Part of a small language model's weights: vocabulary 9407, a variant of Muon for these matrices.
Each number is 128 + 24 x the weight over its row's rms, rounded and kept within 0 to 255. Layers, rows and columns count from 0. Numbers have three digits each. The size before them is the row's rms in percent of the matrix's.

# v: layer 3 attention value, 256x384, rms 0.0416, rows 27-127, columns 240-287
# o: layer 3 attention output (transposed), 256x384, rms 0.0376, rows 27-127, columns 240-287
# q: layer 3 attention query, 256x384, rms 0.0509, rows 128-155, columns 240-287
# k: layer 3 attention key, 256x384, rms 0.0521, rows 128-154, columns 240-287
v27 095:127123109117112113136117118140110104118126165125103090094134153112155137128109115122131142127116146160115127114130121125175113106130108151143159
o27 095:110162150108123071180141129101120141059102141119107151112092149109136074114077155149178121153108130104138117150112130122133122115111149129133140
v28 098:124115111139151132109140106122151137131074128104125121119121126123179119107172108121098134129100125150137136097120153107149101138122114114085149
o28 100:155174093158121096155150110133094141126152120161132137106131162145140134114078108096159071163123116104100117123149103115145105095120117147135179
v29 098:157106112120129166102165142096132114126135132122125091136117184153125115127118126131155083107087142123114137091078157148094145160107140122093138
o29 098:165145157132100151146126128120168129148161093085158129108122059109109125139144126150138147098115145117117100108150155112177170086137126072079144
v30 090:149129117091125104102090118138130124180156126146143155139148128162128117113141141091089115151084136134109164124106156108148120128139082128110106
o30 090:144103133130099125130143115106147098132148101111114073160156118118149149108146122138114131137128168139113134160125142110101178106145145147148130
v31 103:145138111122122125159143142118129169122129110086151123116145136122075092131154127099124153136124158152105150167151148132115128107081098121125134
o31 102:128117147129128157106118121183124132133183153123122167172126174097177126134099128108188141119127104103120088109145142109090087118145106125135122
v32 105:159120126099131114127098101140090153115119070161111114137126155091137143094171129093129129134168150128118106123146083132152132083114113122147106
o32 109:145141130130096110145121142135109108129108184110164131177094106104118111146117125162146115144104099157103144137146129107139125126095114143109129
v33 100:129144150143156121164153120183100076144123161102154122194089150146155080169127178144159148120120088082106126122136089135166131161127093144112154
o33 103:107085110128165143154129126131153113129132122133119130111180123130112138153112147103142128107173159153142167163152148151063094118133153150150131
v34 094:120119125101141128135079124131130134142128177161168121121154135111089135111130128128117148165141115112123107098122155115131133088151129107111147
o34 094:118113141136092103116153140159127144166099116132162136102125116136161139112112141069176161121116107143108137127084078105137134131091082125110150
v35 103:113154163121141123121116123097123184136138164125123136123101126160111137108144114112163134112148100160098134103170176064115126164135111108187128
o35 102:148098101123127122108128145156111133113104109129129086071096098138154170115123129100090113136109131160121126140135128100125124125144165122108153
v36 092:165150150144123116111136111118128116144115107159081153110126154108084095121123135161123150169098090134149108139124164111124142156164080153131135
o36 089:097155111117144142127127134142129144143129146112132108109108127138168148142106133094149093128111177119118094175138149157115146103133150103119136
v37 098:159152117079120132133119130107131149094164116119100108124148103169096091108147130102089139114129167115169139165118121148109151103091146148102170
o37 094:141133117127082099169150107131154101129140148119108140197134148113158124185164116133105133141107113143158109151160107156100086148110121149164046
v38 093:138109127205140138139097135106115116130119155141114108142076101081174150116108098111114033115132125139127094155108094129104151120156151125093118
o38 092:103140122110184105173111125131076104117129129127167112135111156123121166147128104178162116154116127127136155131126173162121170126067078146104094
v39 098:150089168105177114144120134139148158105106154118098139122117122151133151146089129117131147155095116058123107100127138136111126123157101159098129
o39 096:119130118123125123126142144128105123147156142145148157112137157084181197118156128130164124133164109104105105149139163162126094148115141130162119
v40 094:110109130115116131119114130093124124112126126165138159119156108151112138112139093082130148135154153132141124099137082123156056158163129131140109
o40 096:112160147117091118117119162160114166100118110135110130112158097088150142094137148152169107107120155134132147087165136131153152138122143099123148
v41 097:130095121157097172141137117099111149136135126118092151101080072105116114149171106162121120139119153147115112108184116081145122122108163129095153
o41 100:146099115114131139097116129114103154156131132158116136103131143128141136089084121111124137153093129141135094137111140127131123138172088130173135
v42 101:139142145115161100168122104151127091132158147123169169141105159115148084154104128105159118103139106108111089059140126106176111133087143117094120
o42 102:107111143083133117150118133146121134138116084109105127148125135095092153117139134121102103102143089139139119145133120155110156151129132177167150
v43 099:137169136126150101118119126139145179141143156191118142144104113138137146174129133124159137115131116151113138122150135160055140134170135142113156
o43 100:111097131107121111093132102120098137130101110112118060106123146101109111130123133142096123154111129077164073127133147121141138120150120158157154
v44 094:131171109149102113076083122139087173159174156147094104126126130135140124118132081093141139108149128097117175128112148103138126112132126160141160
o44 097:111098134140164092085157124149103094154116158140161109107169122116140142122130136121086141110103110140106109143125117135136086151149148188155102
v45 101:142141147138145119090111101132136121116118126131156115112113141151136115169130138126121107105121114132124151129139163139148166136089117109123132
o45 101:123126127121118128099127164118145131143153130092126095123098151161125133087127081051121119129120122121139173154098128140144106132117153116137184
v46 099:107092111089158136161126158120153142127133130099100151136161080144144099132128133176128154088123117189140145132106150170108126142105163109108114
o46 100:167122148119109144163142115155130171149110104134125150160155113123098100129102150093120100180106114175143106141122123158093105093180114139100137
v47 100:122128122123099151120101143154133092116116125141124142157122138072123162163090142107153104181187105149155148108100191068129144127115142127120150
o47 098:103095107117084120150137110122128158161173147159131157132146145144116096114116153099153124125143162117125120176157112110124101171130143147066113
v48 102:121145160088155090160141132140119143109095097121147133138125096141152088142122152145092130125091117131148150134129123138124138132169067112128144
o48 099:149096115102138159081145127169160085130131129110116076124148152102127094136130126126128080180120143123108128138145163116101132129060171148157129
v49 103:118149135158121094150129158118105134070158171122101115114127163107193152087135130145115107136135127157132148136142114197129100128092141135150149
o49 103:148127149093132131130153178175140101088105096094111110137119145114106093163104100128148191129170084115141125112114132126176116107142125092110140
v50 102:128118122137122088173165147128094119122175117090133075084160123119098127107114156103139109089070108146130137109110115082111146119133105159112108
o50 100:151137120097138134150124139185118136121109108125126128117160112133136080143144164157151136075142150117131152106095109130153124094130100154127106
v51 091:116142136133154123134101142085152130085119143134158133139108091156158146127118148139104139126144090183128114135164111112150139136161124156140124
o51 091:166125130138104163133092102143154137136148092115100095118135165109160120093149088143149142123068138136123141100150141101131149115145133118138152
v52 092:165117097113110138114128131113090119130117149118125120114100129161127156107060164123152110119114129128102106146163133153120125147138104162145115
o52 095:117128135174119145133132107106149078106151105175135129111160107168120115146133144159110165191151126149117127105113142102131145100099128076117106
v53 099:139126140159196116160098134116103092119141129141101131137067114146159124163089135104152185091121117140062146147113106127144136107109094119146134
o53 103:139086085113113162124154152115144102115092165150137151148140185120126156108153126159147142132101131178129121143150112154132143117132155165098140
v54 101:103094143174144106136151128128165134134144114095096123126144123065110142161102118119144147163174146094135108129142156133137107106114108099125131
o54 100:117096130142145148144147151146127152127144157164156109161104143153127140146108143115093125122085110108151138101136104172144176182117110127123158
v55 095:131127105121116143171113146149148148092132099148111181136122155144135085144133122107172105124151084138139103090120127128117121113120113156142169
o55 098:150160083158140139158084091088134171141113113133099119119121108110133199149145191143092091106115121139151185167140150118129131121125151164124115
v56 093:121160122112131139087134140092136128161169154094138135142098115116152135083131175130115098148145110126138101141088124121134115077168136079121114
o56 094:136116121126116089151161118135156130142098163134137124112078120165164101150079114093134101160112116110174101129135153169143147128167145169090146
v57 095:132090111181140107144060161108137149147122115146128100127136085148154133117163102123116116150134116158109117110164134123145125137127126136098126
o57 091:149102152138150149131147173115139149106096115115133098127114120096142157106134099145165123111116109135100141126121145172131103133068107111107112
v58 103:093081152130086145198100119129109127128142093149134118094157152151143165132135085144125122129103082115122126141083133150159126144145124148095102
o58 097:145164146092106087128153095132131119097097118118094135134088130107147137124166172110110151081156114166113128122142121116135135137122062131115133
v59 096:104132150148139102097111114125112091121128149120133141114164171160143148160090169092093114110161101127155117091029153096130099116132137168194128
o59 098:147121091109133148156175169109168160107137114137117099114139136109151128089136112123138139124112123119144095106155094166141083104154138092105120
v60 100:116091133158143149115130134151153115087129127131121157135062117119122138157121113127142103103165137134121117107113094148098143155126146114152121
o60 098:124056111162108146189139109119137113160168122170173142089174128126091151162148183116138138142091141083114143168141126105131151107087107125127094
v61 101:127118151140098101068132114086143136134166126148146132096152139148130167131148148117139127103113122127111095130104152077105132184156185101139132
o61 104:103151099139132108128092120124132121127135128138190117125114144097141101127112109183112104115125076128119185171113091151100130091094135125130105
v62 101:135119114146103157142137174120175135095111096160156135118092115108127151135148140166138144148141146154112144140134132081140142184090147131111119
o62 100:131130123077115124100092134125178160155114138126140102142129211113143158148152136144164139121133125114108115126149164118121114087147104113150163
v63 103:133128099158117120187115128146116115149146171128136113123136110096076149116113112150110114129106094116081155126127115150153157121077161154091121
o63 100:135123148109131126164124079111124117144084086123115144156157124090122115180175180145140200110153132142139108136091111128113128139109056139141097
v64 100:098138179145150110127122104131130127153118116136181136124095153125093121147137122143155109123131109137140089159134128157135135135130153135117123
o64 097:127103112124142115102123161110158125086170116110143144110115139124137157113122158137123115115120153104123065105105145132123120099157140125093161
v65 101:118133132121110159147128130112188110135153159082148130120115115116158133119108117118110107088105129159127111156117116103161142083103110110128151
o65 100:100147141098111144184109141165131109130168139148091130189122103138175107110083135117136137124114119147180146136150129111120114208096101153105078
v66 092:122128120135182101111046103156118109112127136114124102120161151137123170128104116158125105121128140171165144146100104177084116092123130149172150
o66 093:127123108124145097118147145134105124127120144141101146156191096115116110139139125104124140132112135149160120156150147087159141111115112124132157
v67 103:145110145120134103108110131116111108128145090113068143119144108132163149115140138125099130125140115126135146097108103112129127185171148149119167
o67 102:127151132146129203144146130100136110176158140151116135119166147100109140130106095159111149138160120177166131126121096096164116136148111103152131
v68 103:130117152102126138147125131156124071109088091171139128130146078132083157124139159131143121095144097165150135131158123118128118127103147129132114
o68 100:158132081132114140108100168054141154134146144116153102181058141130132159126146147133139122167087180135099172151063113089124144120067127140096174
v69 103:128116120106152137122104108149105123172139128114117178164147071154130162156072110121154155133147088072149133084131096117102128147117116152114125
o69 101:128148112129112072130129115098143123153099140086116109103127090145164156107127148105124137103133202161155092143082135114121146129080113111133149
v70 094:136131143127110095148100137115104103141162113176158151183096108144119176147126149066168120135133127132094145132140127106159095145107133114084138
o70 103:108162127146104119145116134090141147126132089132156128146121160100123112149144128126111122086150129165143097127089128112121162121094117121137157
v71 096:110102149103109086128146123126114066130162155113172165120127116124133119111136078153134093119122111142128118131164141103128112136120114122138119
o71 095:145110139150100141077145120139171115146161073117099115104136187099131087149098148138136170148137118118115137134099093139114154160170128092096149
v72 093:098085182141109109096142114065150102121137148169086114092132087136106170101091111138125155119127133123120106113149099167150101121132137128153154
o72 094:147146137137078137152110114136128126097146157147136148159164138142111107141100137117146134088094083154147196133178108072120136153106132146158166
v73 100:173137096148135133107104148106122109147132142147116121121148166140155104120095135135178114127093153165105131108170075141106101115067124133085138
o73 100:104098100103102142125184128157131141102115095144171089107174119086126090152113162155148126136136112106093129113099182142120122113129119117179075
v74 098:134112122102154160125128120094056128112113115152141153110120159117126094114117162112108132116149143117171071113114137171101119156124107144115118
o74 099:061124096139129101128097124109125115112104142121162159124093095153115159128095144138116109145137119139113113104128117137146116096137128139099166
v75 097:168076110110106136149140118134147090098174112162162124118163112125153168174170100110130087112119119120121115157093104143153131161127162127101159
o75 094:137123154152128179135144127147129145135123099092089129088084147103127107097114089127102094135138110120140139111077126146128097099095135136120142
v76 098:182125162145153167188143100128131130169152123123113102116169140132146110110147099141105138110136126138103117112159108147150092110102145104130121
o76 095:152141132117120097126069141099107115115098118123093138171144104130122130145143102119130177150132117120137116111153176108137135131158124117142101
v77 103:159150132105123143171088123148077133160141116169167139106157112139152135135098129130136145168140184182124167110150159149116099123120156120131091
o77 105:118120126106134099144146145129142115129111114112101117167084111120144115122119130073123118169083123135112118178119140139119134108144148115110126
v78 100:113171121124145126168133146096109120103161122084114097163157115137090100172110146108136114104105097132111097106138119138128162135151107168129161
o78 099:151140139126101140122178084084106096104157089137126150122141123132170170109090117151140150091106152130127147130126147120119113138126107163097108
v79 098:115117142112146078150128122126101118093135134117132128103114106124124144096089136121116155120168113126141136119103137132130093104145157123152113
o79 095:126090097114121146149131133094114121108095150128102159153150126123140134123172090106098115140085108150134119122139097141107109158117129136165153
v80 102:115140127133145205148124129105112126155154156095126119137123142105171100159122148120152122143131142114144151087129171117109140115156115152092092
o80 103:165158142120144119109108088151125131120164141113079100122108136167182121153134149118160125115123131141119120124162120140135171135149144091114145
v81 099:157084117137147105156155143115135090198124097132173097112139158125096134110103146093123120137138112069160104075104144082098097189171127157084096
o81 094:099143107169169098134127073141152133096102137128137128122171167109100073122112125171142211103125092094100111123107141148122151096121134096157139
v82 100:118129111102137107148118120101150039133149135122146131163109190146161166119087111171152176131087116134141123126138128178130161123115161115086096
o82 101:129117133129109123135131119189117110105118135095091123129107082128147082174173155101143138158122116129076128102123116111126088133118150115111162
v83 098:116137096146150119149104130128115108129158134086108134145100147167130105086112176185101117128126129108128107115118159141120163110129121127129120
o83 100:127113150131108128141139148108110100113147099117118170139152110113100106139146128164155140147138162141130123089134123147120154168158104128134106
v84 102:173109122147123133134106135164125139146137177123181140127114129137103147096152096102154110077106097146094083140103097140102146119104151127121094
o84 105:117121114095115172151104129138150151115117126100136109132102119109117128136180159174119140077199107135143152139164141107107084114148136127147138
v85 105:132097170128125103126098127103167110080075113180153126114084145109139127118095133165103113133139147130122122128157094110104128158147151120138092
o85 107:170106097158129113098109139123114155139140131126134109120113156121095043129134145159156132117145111111111103100119139096132140133120118120107168
v86 104:132127149109118087151100149146126159171135141095076153158103123122148073151202081120143148141130139160143116127163082084119116165103123137114142
o86 103:115135150133142144178147135165152177139143105098130098117172087134139170138125132082107158126134122151154105123131163142143163173110118171137091
v87 093:165186113139085126129100121148089112141131143176080122119192172083118086118125102118110120179134152104128161123142139137134112120184111143140164
o87 094:116117130115168142123150119098161126116142173119135143134097125135134200113141114141122117092108137109140100152117119076116107127131143156126103
v88 097:113136105140131139128198146107128096104112137120136136136149091130128143084122118143127067155163140167091137182084138099129164159143101134150150
o88 093:124158168105114171155070103135098135103107094115098138096118138123165154102093099109115119135141118100158080125099121100118125137099124188092154
v89 093:117130185117140115130141135110073148098115144134117133103083116128147111137117085166142106140121162151141139100137164074133146115129166149141113
o89 093:105136097152184168142112107149146103084112159151148133129145115125120124120131165119116149149113155145150131138120134167107101107117098114175128
v90 103:121139132102118146121144101128143123142099109136128137139131059132121125126129154110113120119130166115109102158130133121125121163146138136070090
o90 099:154131134120108111153094098080122168161081148131130150116109102185154130124156129106118112155137152117108138154129138098107145128133121161128143
v91 093:101141156128162120151125168144125112115130132118152107104145139177150132126138146124154140085141152112082089114131180148149131171096164111088127
o91 095:115190119137103110110150110127129118101113117129083130135126139174130151134118141114090178155138152154134199134134125118122079122095124161164111
v92 102:158123128161114145144143129165134101179137128110163122125111172091160102131122077106086122100100175066130115117106082125178089139126140142119119
o92 101:124150145138164113141134094118130132086114156138119106144138132112084169134133158126145074134172087124107097118120152142095108130131127119136116
v93 091:128096150131116158123150148123107088155133092150103105116115151112112151102158141092094112085095121136112146164135132115161114162088130142126098
o93 092:110138125134131118157112101067132152097091118101161099153136142135131133100119168151135090104143118181113122138128094141111160101125129119099117
v94 102:123090130137118185122136123141145150163153124146158156140105149121135138145171089206100123092130106146110175149132120135147109108135161084201170
o94 099:105148113116136121115122053153127156102138155113119075100073119139088100145108131092145151140145145088152099132125099130109088085131094144128153
v95 101:079144113106150107132160111096188107137116138107149135121082161165163116148110123139114111134169135111148142131135100137126118154128131105104110
o95 098:175116152150173138081095098168135136107149111133110151086170095161151123080102119132100126148111119060094174146104134142151138137108174130145170
v96 102:096145088159108121095110174146096109098117117079120209104140142149153107065116144130122129146131133120132144155110151188105132131147121121069070
o96 099:097133135122169146135140159070082146112131103157175171143095111120138139088145169111171120110151131112138075116097100117139135123090113121187150
v97 099:091122115119149130159107168144127127149163184111118150108100075148105105138176136114136150140145122155080120149149101118149100125128170144099123
o97 097:167145084108109099156110110119099170113118114094108160166154150103172092110132162133094157101120127155155132142072144111092181157164138140166144
v98 095:111159096095122098112144125115179139084112132093125167156178106135128108158103127114110163117150098124131122068161119126168129126119162141137151
o98 092:146140144172138112154146175143097175144145110103110130130138176136152170136159052129114136132104108151101090070107161106173109086108140121141170
v99 098:100097122118134083122136144105142140124137099177111154149158146104120150094126184110156122097132148136154143144114129117146129118140171149136135
o99 103:129133157112077116113106081121129124094127119122127128142114170130139136100123089133177121141146118108110117169143157093139130139123143136083126
v100 108:173113095129109145155113150097117162126157148113100147122149147103130128117140133080144139153165136165170153176144150154138162168158146127129131
o100 100:115120149135097107137088116111159163133119126101140116102164110144158109131122097102126154084110127136090148152121118123116102110069143119106103
v101 099:167124117094159106118124153113130112122122134108088134152153140128148116104130139093101113137171108145155085133130076136128074155143114120135121
o101 099:134141131119155117152141156111158117147168145152116076141141164111163134130090117118134144098098134115116112122106134089134127145141129110104089
v102 103:105099089137150124182113140160150202116145132079156151138124123125115149140128133116105132099132140123147126117132179146133124143153072119114102
o102 103:147121134141067161144157128138123119137154119136117110133100104103112152122141156167105113092101103166094126166093107134105174151154176162173143
v103 105:154119146104136118129124117135123149176155115102124140157106119121140137131083158168136102123118145076102136106136113148110111114128088110152135
o103 104:157148090122143142126153157141124152160151109093157117120139126112138138147098110114137155165139136143123125093144097140141139119126136110111098
v104 098:126140102075119133129116132146156119126149148149127175123080092120148103156160119093120144154076129147153145124162080118140150097160141150110093
o104 102:119119121123080116098123158076151196136119139108135102179064145159145172108166134104135137153154139127144125109127153094101141173097118159142137
v105 100:115169114130159152136141138129116104111127104149117156125181105110123131142161109181134144151096108164146144126099161114151111104142122112103112
o105 097:079141142095112131112113126115101160148146107149102094114179120126114119088134135113091154174097129156110138120110088142142111141124111114142100
v106 099:091179146122115073160105133145135147102138156073091119117111116172098151132121099115133079116142134129103115102106136137140142125082111127145133
o106 097:150116131092147134126070140122119075085079152100130133129131138141101172161172126119111123116155117096130134164211171141138124127140115143143082
v107 105:110152122110205130136134140105151102108147125111143164126127148111108107115120102127122095123136109140135117174121104109109145157158117148122082
o107 100:136172125127083138134119081119092120144136106150107102076130131077170103148161151147136145116141138132096149115112118120148130119130137145137162
v108 103:140144121138111142147170127125129159117095155144109165124119151161086098174145149117166136104141136112129135166131133129111141121120130119093141
o108 101:091099081154143136142128129118122151116146109171102123094153093126171121117102118092107136111151124118092121129120106129141075129139122151157107
v109 100:159115161128172115106136133136097121122123158120112175136148146108126121156132121155112120176113100139129118134133138127159087160130096117167127
o109 102:106091126106150169150156163176145109139144157136132136107125154100102132123086123121168134091149138101102123138162132150125129124129143127097084
v110 105:156086137139127115142141118159099088102137133124113114108109082152115104134163149107163184100122136119124095091143145112128141144123140135109130
o110 105:116160150140139126170128120072132120149150134118106144101110138134111129162167126113091099137140152138090174154211122133142089123128114119144127
v111 095:160139124116111175160100139090126118142088139152117147123162088120121100142125106101103146109134118125087122136145112140103129100148144134188091
o111 092:106131125126094115141108150127157127133117113135154141163120118134164091149170151130151159104165144122148138155136113106128139131124144082129155
v112 098:154142092122093159145162136164151157080141114151146133124104139112117119149137140158108113084125169149121140152123090176105102095163162106159148
o112 097:110136109154132129143109118108098107136122101111151160148104142095093115151127139129119120167101134121195093126112131102131139185141071142140118
v113 094:117123101132119132110134114152109092140187091137143122107133153154116158102127106144142119136161148124068105120141147119178128175161138116100083
o113 095:136105160099076136106113150164107187119146112132118139136119124156107136152106132132112106075143080138116153117132120090119165125165138134137107
v114 099:152118090136123106096120103142116156146142121126140127155135105116140077128097174159143142095127138125119154131118128129162134084160070108142124
o114 094:130125138129178091151078105095096087112118133132194123141113103105146095102140112097130147170131108152105116126131121119136114114123129113151119
v115 095:122134104119081155147098136081085148137182140112118132154128119107104162197132128149151201117203110103155104167132160103148148141097101100134143
o115 094:136159169141098125110103147128150155139106112127119105122134150156155129144150121081114126131108182114111150136180108137095120149124160141090097
v116 096:136128132117154160124099121113130131167112127121127116146142143139147143089159140113114149097127202125147110143113171138091110133109121128174120
o116 098:110115150122104089101128086086145082115136152123146138136106138178114069111124139149110098116161114154118124137162121102140163125150149171116127
v117 095:119129137140109108119091119129104141171142100164125124119155149083096126158112102133153112149092130066117118161102118064088104177164178109077150
o117 097:103074104081128108096123092130134081134110182122126077139109067143076137104103194095131123099113149144158143107144069123099174119102131173117128
v118 103:160150098158159144110124088158126086133148105091117091125096145111147121143110110131147139172139150159119175127133179131133135113152147122121138
o118 105:139106153105113127105165158126089095090154139141112107137151129132102135077111151145172130124164165072111118132100136149208108145124152098124131
v119 102:135111156153110149132166127110130151110109157154151121110106156160123132160090133157143153157153099168116114124133186111126117143149079126079173
o119 102:119156140145144098154146102133130118117110128137153204122168148133157159106113171109161114092125158138101136136099068147121129127122149120162143
v120 103:106150107155128130114126121087101113136092146094122116124172108092124112160089166115132137091151112064162118142140151141114096152168135106117142
o120 099:159111110124129136164093133118128151156153145119114143119132115096129113128129107140099177114085147119131167104146085142151128179104089140134150
v121 104:110175129138131150111144079136091132128167140097126109144125136147118169167140098107112122162137124097095158111105118159129141093105109125120147
o121 103:162136125136112109150132169151168151120137125127135154131090084096166125093128123141097138137091144082116120167124116113111147149158104119098134
v122 093:111141105140087078133135090125124122128165146178119129112084164094148125166128141125106130120103125126156129163127168140123152123157137125128095
o122 095:157082121133172183112128124101126117098161164116107101079145114127173118116094155133088113125156140121192095132161118116113187108132107136108129
v123 095:145129145090119124094131118114145129083083112122135121109082070123117176093156115123151142123117139122134086137118108106144096140174107134088139
o123 098:115126083153102097136135129092092100139077133144151138138103150147128107173110132167157060106100143138105169161137119136151179111125133112160114
v124 104:113104129112129098134129137123150160109164165123099154130094109149143141081130122115131146182123117146168163138099126099181124092089136120117085
o124 101:184077140119122089134146149119146139115129117171126121167136164146175146166128146129138103158129087135112149151146114124089144145130127144147118
v125 094:099089128167151135163120103132117127118137059134167132126102147156141116125090130107103134119115082082120146090140150146104119092091157098141139
o125 089:152086082075107122127108107122095079143105137118125172139170130125102163090124150140147123121106160135118194130092102168114113115133127146139124
v126 097:109128096101137148154119150145112133106140169165148143133156121114133145159108131137160107153156101105095061131142140111143131143113118178144123
o126 101:116088132095129136096167130100094132128106065104117152105133178093136141121140157121133156131131125138129147149128078109146129131122131167159159
v127 102:112136094108128125146132141143126133145138156121155103077168067089112195119153140153069117135111129127174132126127189124136094102090130152176123
o127 102:134139117132127150139128122141094113111106145111113142156149134140116157160140121156128125121089091106152102125124157138090133130113130148081115
q128 087:106153091105119148103153104088141131114108140173149103131151143139101115153154124119105141127146127111181163095136087152178095094134111109098127
k128 088:083098137158156144141137141128185110166152125149096135106085076156159117101130103113124152144149115141129084124141147134125138090099134131115094
q129 117:126134139068134154099126067148105131115134131104151112149111119140149129139132106134109138141152124111136163107137093132098108118174164102111165
k129 112:138117127109141132096133106097114097103159161086130133172145113133129129139162132130137116146106147131117119154108101102149085120149133162163131
q130 102:148161099130138101113125166090153157150131156137120111112132109089130104111103144131152059084082093117127136142137133111144133081133107109135112
k130 114:118070127118163100120120112108108068147108154100091132171117125136149143140152119148109155168119106141094131164124122118176121155101158146133130
q131 108:137110137161141135158088153163126114132145074144169120072137134152133103112108146079140120116155151132153087097130155161134106120099101139129151
k131 106:137155124111153101129113159120140166144078117140114148093139156116101104092133106061153095103110119074150133118147164115159138153161128097134101
q132 098:128147099103125131141136144139123161114095133117110161173117070169164119145124112172119152075140114098120150114155107161145164157092119098087110
k132 104:177130172129142128146128152140123128181098098142137109081128181127138164100090072134108120132144116150107144095139140112127136130119130132114150
q133 107:114154130081139175084144114127136121082150165113158132154089128105171142091127150133132134162151150099125159131134114127096081092180126119135144
k133 095:141128132137124114116118114111148117151078077084122137119097112129123124125140125141120140127128143141094164137131137132168148126112135128134116
q134 088:087113099110137109112092084153146133141121116119150117122105127114101134112108138106110139136119142144144112085109155144145155117116166159114150
k134 114:109136153110117142127148139099124108130142114106145163155097094145160124126157109132100127144144154139139092143150118117096082130164115145163151
q135 099:093136120175095124123128142163158157140122124162112139095133119127101105096131146125149114126107155151141060101134140142117148120060151145098128
k135 104:127075119154172118120126105140152153174124147111148110148123101126103100155130112142112106131099136133074154144114104138149122126119112157135135
q136 095:137137154115118135140093126125120166123161126116143087150112157104115126113133138135152110109165101129170150171176107100104101150129128138125112
k136 100:124110124114089138141102116133145122156183138103081129143147099188126168112143146118124145114088130172121136116123120135124114157104080151132091
q137 100:090168123133113146100159174155127105109098177124125107116112132110120127115140154104115133134112159096124132159132149079111133142113084143150140
k137 098:083160062120129127150127131130139156068144138125159114120113137143106096133152152152096139100141149180138087151136100140096094166118152110136153
q138 102:103108118128120147108095096144095131115156103165128150143130124119144132115120133170103115125106121091139131084166118099095142096150147104115170
k138 105:144123154129099100149116142101158180118111135139126110149128109126130143165137130135107116139184086165152122124124108109140151151152150195125033
q139 104:129124096150141130103126169117137117127071152103149135113168118156143132107131142164132160183114161151135098136170197171147108094103101134138136
k139 113:095102128129170137092119104094138115105114156123136131140145148128146115120130127141082135068110095123060151164110127091157132145144147127159087
q140 107:100114155120108062155082083144127142147177175102088157141120105126101119111151158133140175119152155105109089153185142137079164116099137176113159
k140 106:151145159142114129100140120139120123121102117127176094118127132121101120106130087097119104141084094112096183116144105082155102098125167116150130
q141 109:116106148115085076104187117110128138152135106091118122139132108136109138139131129168062119183128108135143169126144144151094132175126105185139119
k141 102:130136084138101100155115144091126103128135142133093147133143111154103156110148131159121161096114140152092121127180180099140125112120077154105135
q142 105:130068120147102090134096152135144148088070162104163125113081128111115116128104160124156146116089156154112117135151163122094114187127118130101141
k142 111:142141118114120128145144141126105131152164121146077151115148175122112124159112119107094109141148157141152142168141113135094144127118119106128171
q143 101:160114182092155116118135136130131113124100138088109131119128100106148141162127109164132097108138114158117137149122155133128156181155119130129104
k143 094:127130086113140117120095123163105156140129150136077110143126189130112137134129112160108142142143137142144170116145129137116101132128112138141126
q144 099:116155121117140132127145072097100141162184125123122168134132135153093150121114117174152100105075126120106113142133186154087140114101091131107126
k144 103:128177116104140074136135137141148107143077095114145078106138183102191131144099152095130132124162114095110140117132117074158111121176126159143141
q145 107:085124112100112115119111096145116141132134157087134150151131113150144144130144123169117103112149105082129178138139145123151151171132138122103086
k145 104:134119153114158123131092080111118117108153142136136123145144077131081110127147149154117140151127118141119160136147116143137093125128153155133147
q146 106:154157104135121135146153172132128136145144085125110129145118100175155084114125149106125100181130150153141130141167138142096120089110159124081098
k146 102:156151131148138162129127099104124082137143176114116107163119129141082089149111104143174130120166100139134147116126119101170138119130108111166145
q147 110:096155091136132091157131120211167161111127132125183121080146165163111147151107147125147121099105168133114121141116090061126122157148146163173132
k147 098:132155153111100152129140112123126083135142182146146102135152139123184130107173136129172126138133128132104089155163145150141110078143163117087107
q148 098:080155108120110126127142110179133146125152125199149093139125144078128137160106136089125138153145151105102137123131106105100106072121125167166146
k148 106:122116076092125104126098136102179114141118165147126146143143109149090094096143145155110141125174130141130113150154134104140163138126122131125132
q149 108:113130135175073154112139131102169133117094127133102132087091136142147091053102125099154112121068167128132126127133173144119136105121085084125135
k149 116:113137118155147151130140135157071094121135148144145123144134150119106134172113174129154131065153098150112089124110077108140105178129148100087111
q150 097:105104183117104107141150119165122127113130128121131145150055125088132110143102138146103151152136079152121113124134134121114116148063130151117129
k150 094:107165119115104087140156129132159141122151148145100109150157090104139172140097168135128109163105147115107096183138097127128089144144162148130139
q151 110:112090107096113163120108148140110135125087102128135129156134164114147107175132111116135190116107103166117158126166109133149106145182092150132102
k151 116:103123139145100138107162123123153133131132155112154104127145096123118142111144107115105115150121121153137094144125118120119109134108149149162181
q152 101:119142148160135105145132129122086141140125111126176177138102134096113110138161164119137160151128098106091106120089136116136181168143122116149097
k152 103:128134125115154147144138137180144066119122099124146100117147172145121136125128146081109109143142119119179110107142143131115150134098138118139107
q153 106:157087121121105114133131109136124179078169121145180173164141107144140124129152106148097077179096111153083113175133148159161132182113124130136134
k153 107:130130141131131113127126110130150151131140124100112077133134134150135123144102134115111144107118128146128165153160083093154104137173095130176105
q154 103:148121128122099082123121140119188146115072139102101113120134152114109143127138106119152092129174103101129106112082095114141179106109140139109083
k154 097:086118082109144158114117091154104139149132113116180130131084166127122137105143096097131129107135125126124175121143126147139104160117089121154124
q155 106:115115174140149151122092144085107114094116165100151110145173117160144133135122137110123088153152115158160127092159135085115136115103145114125140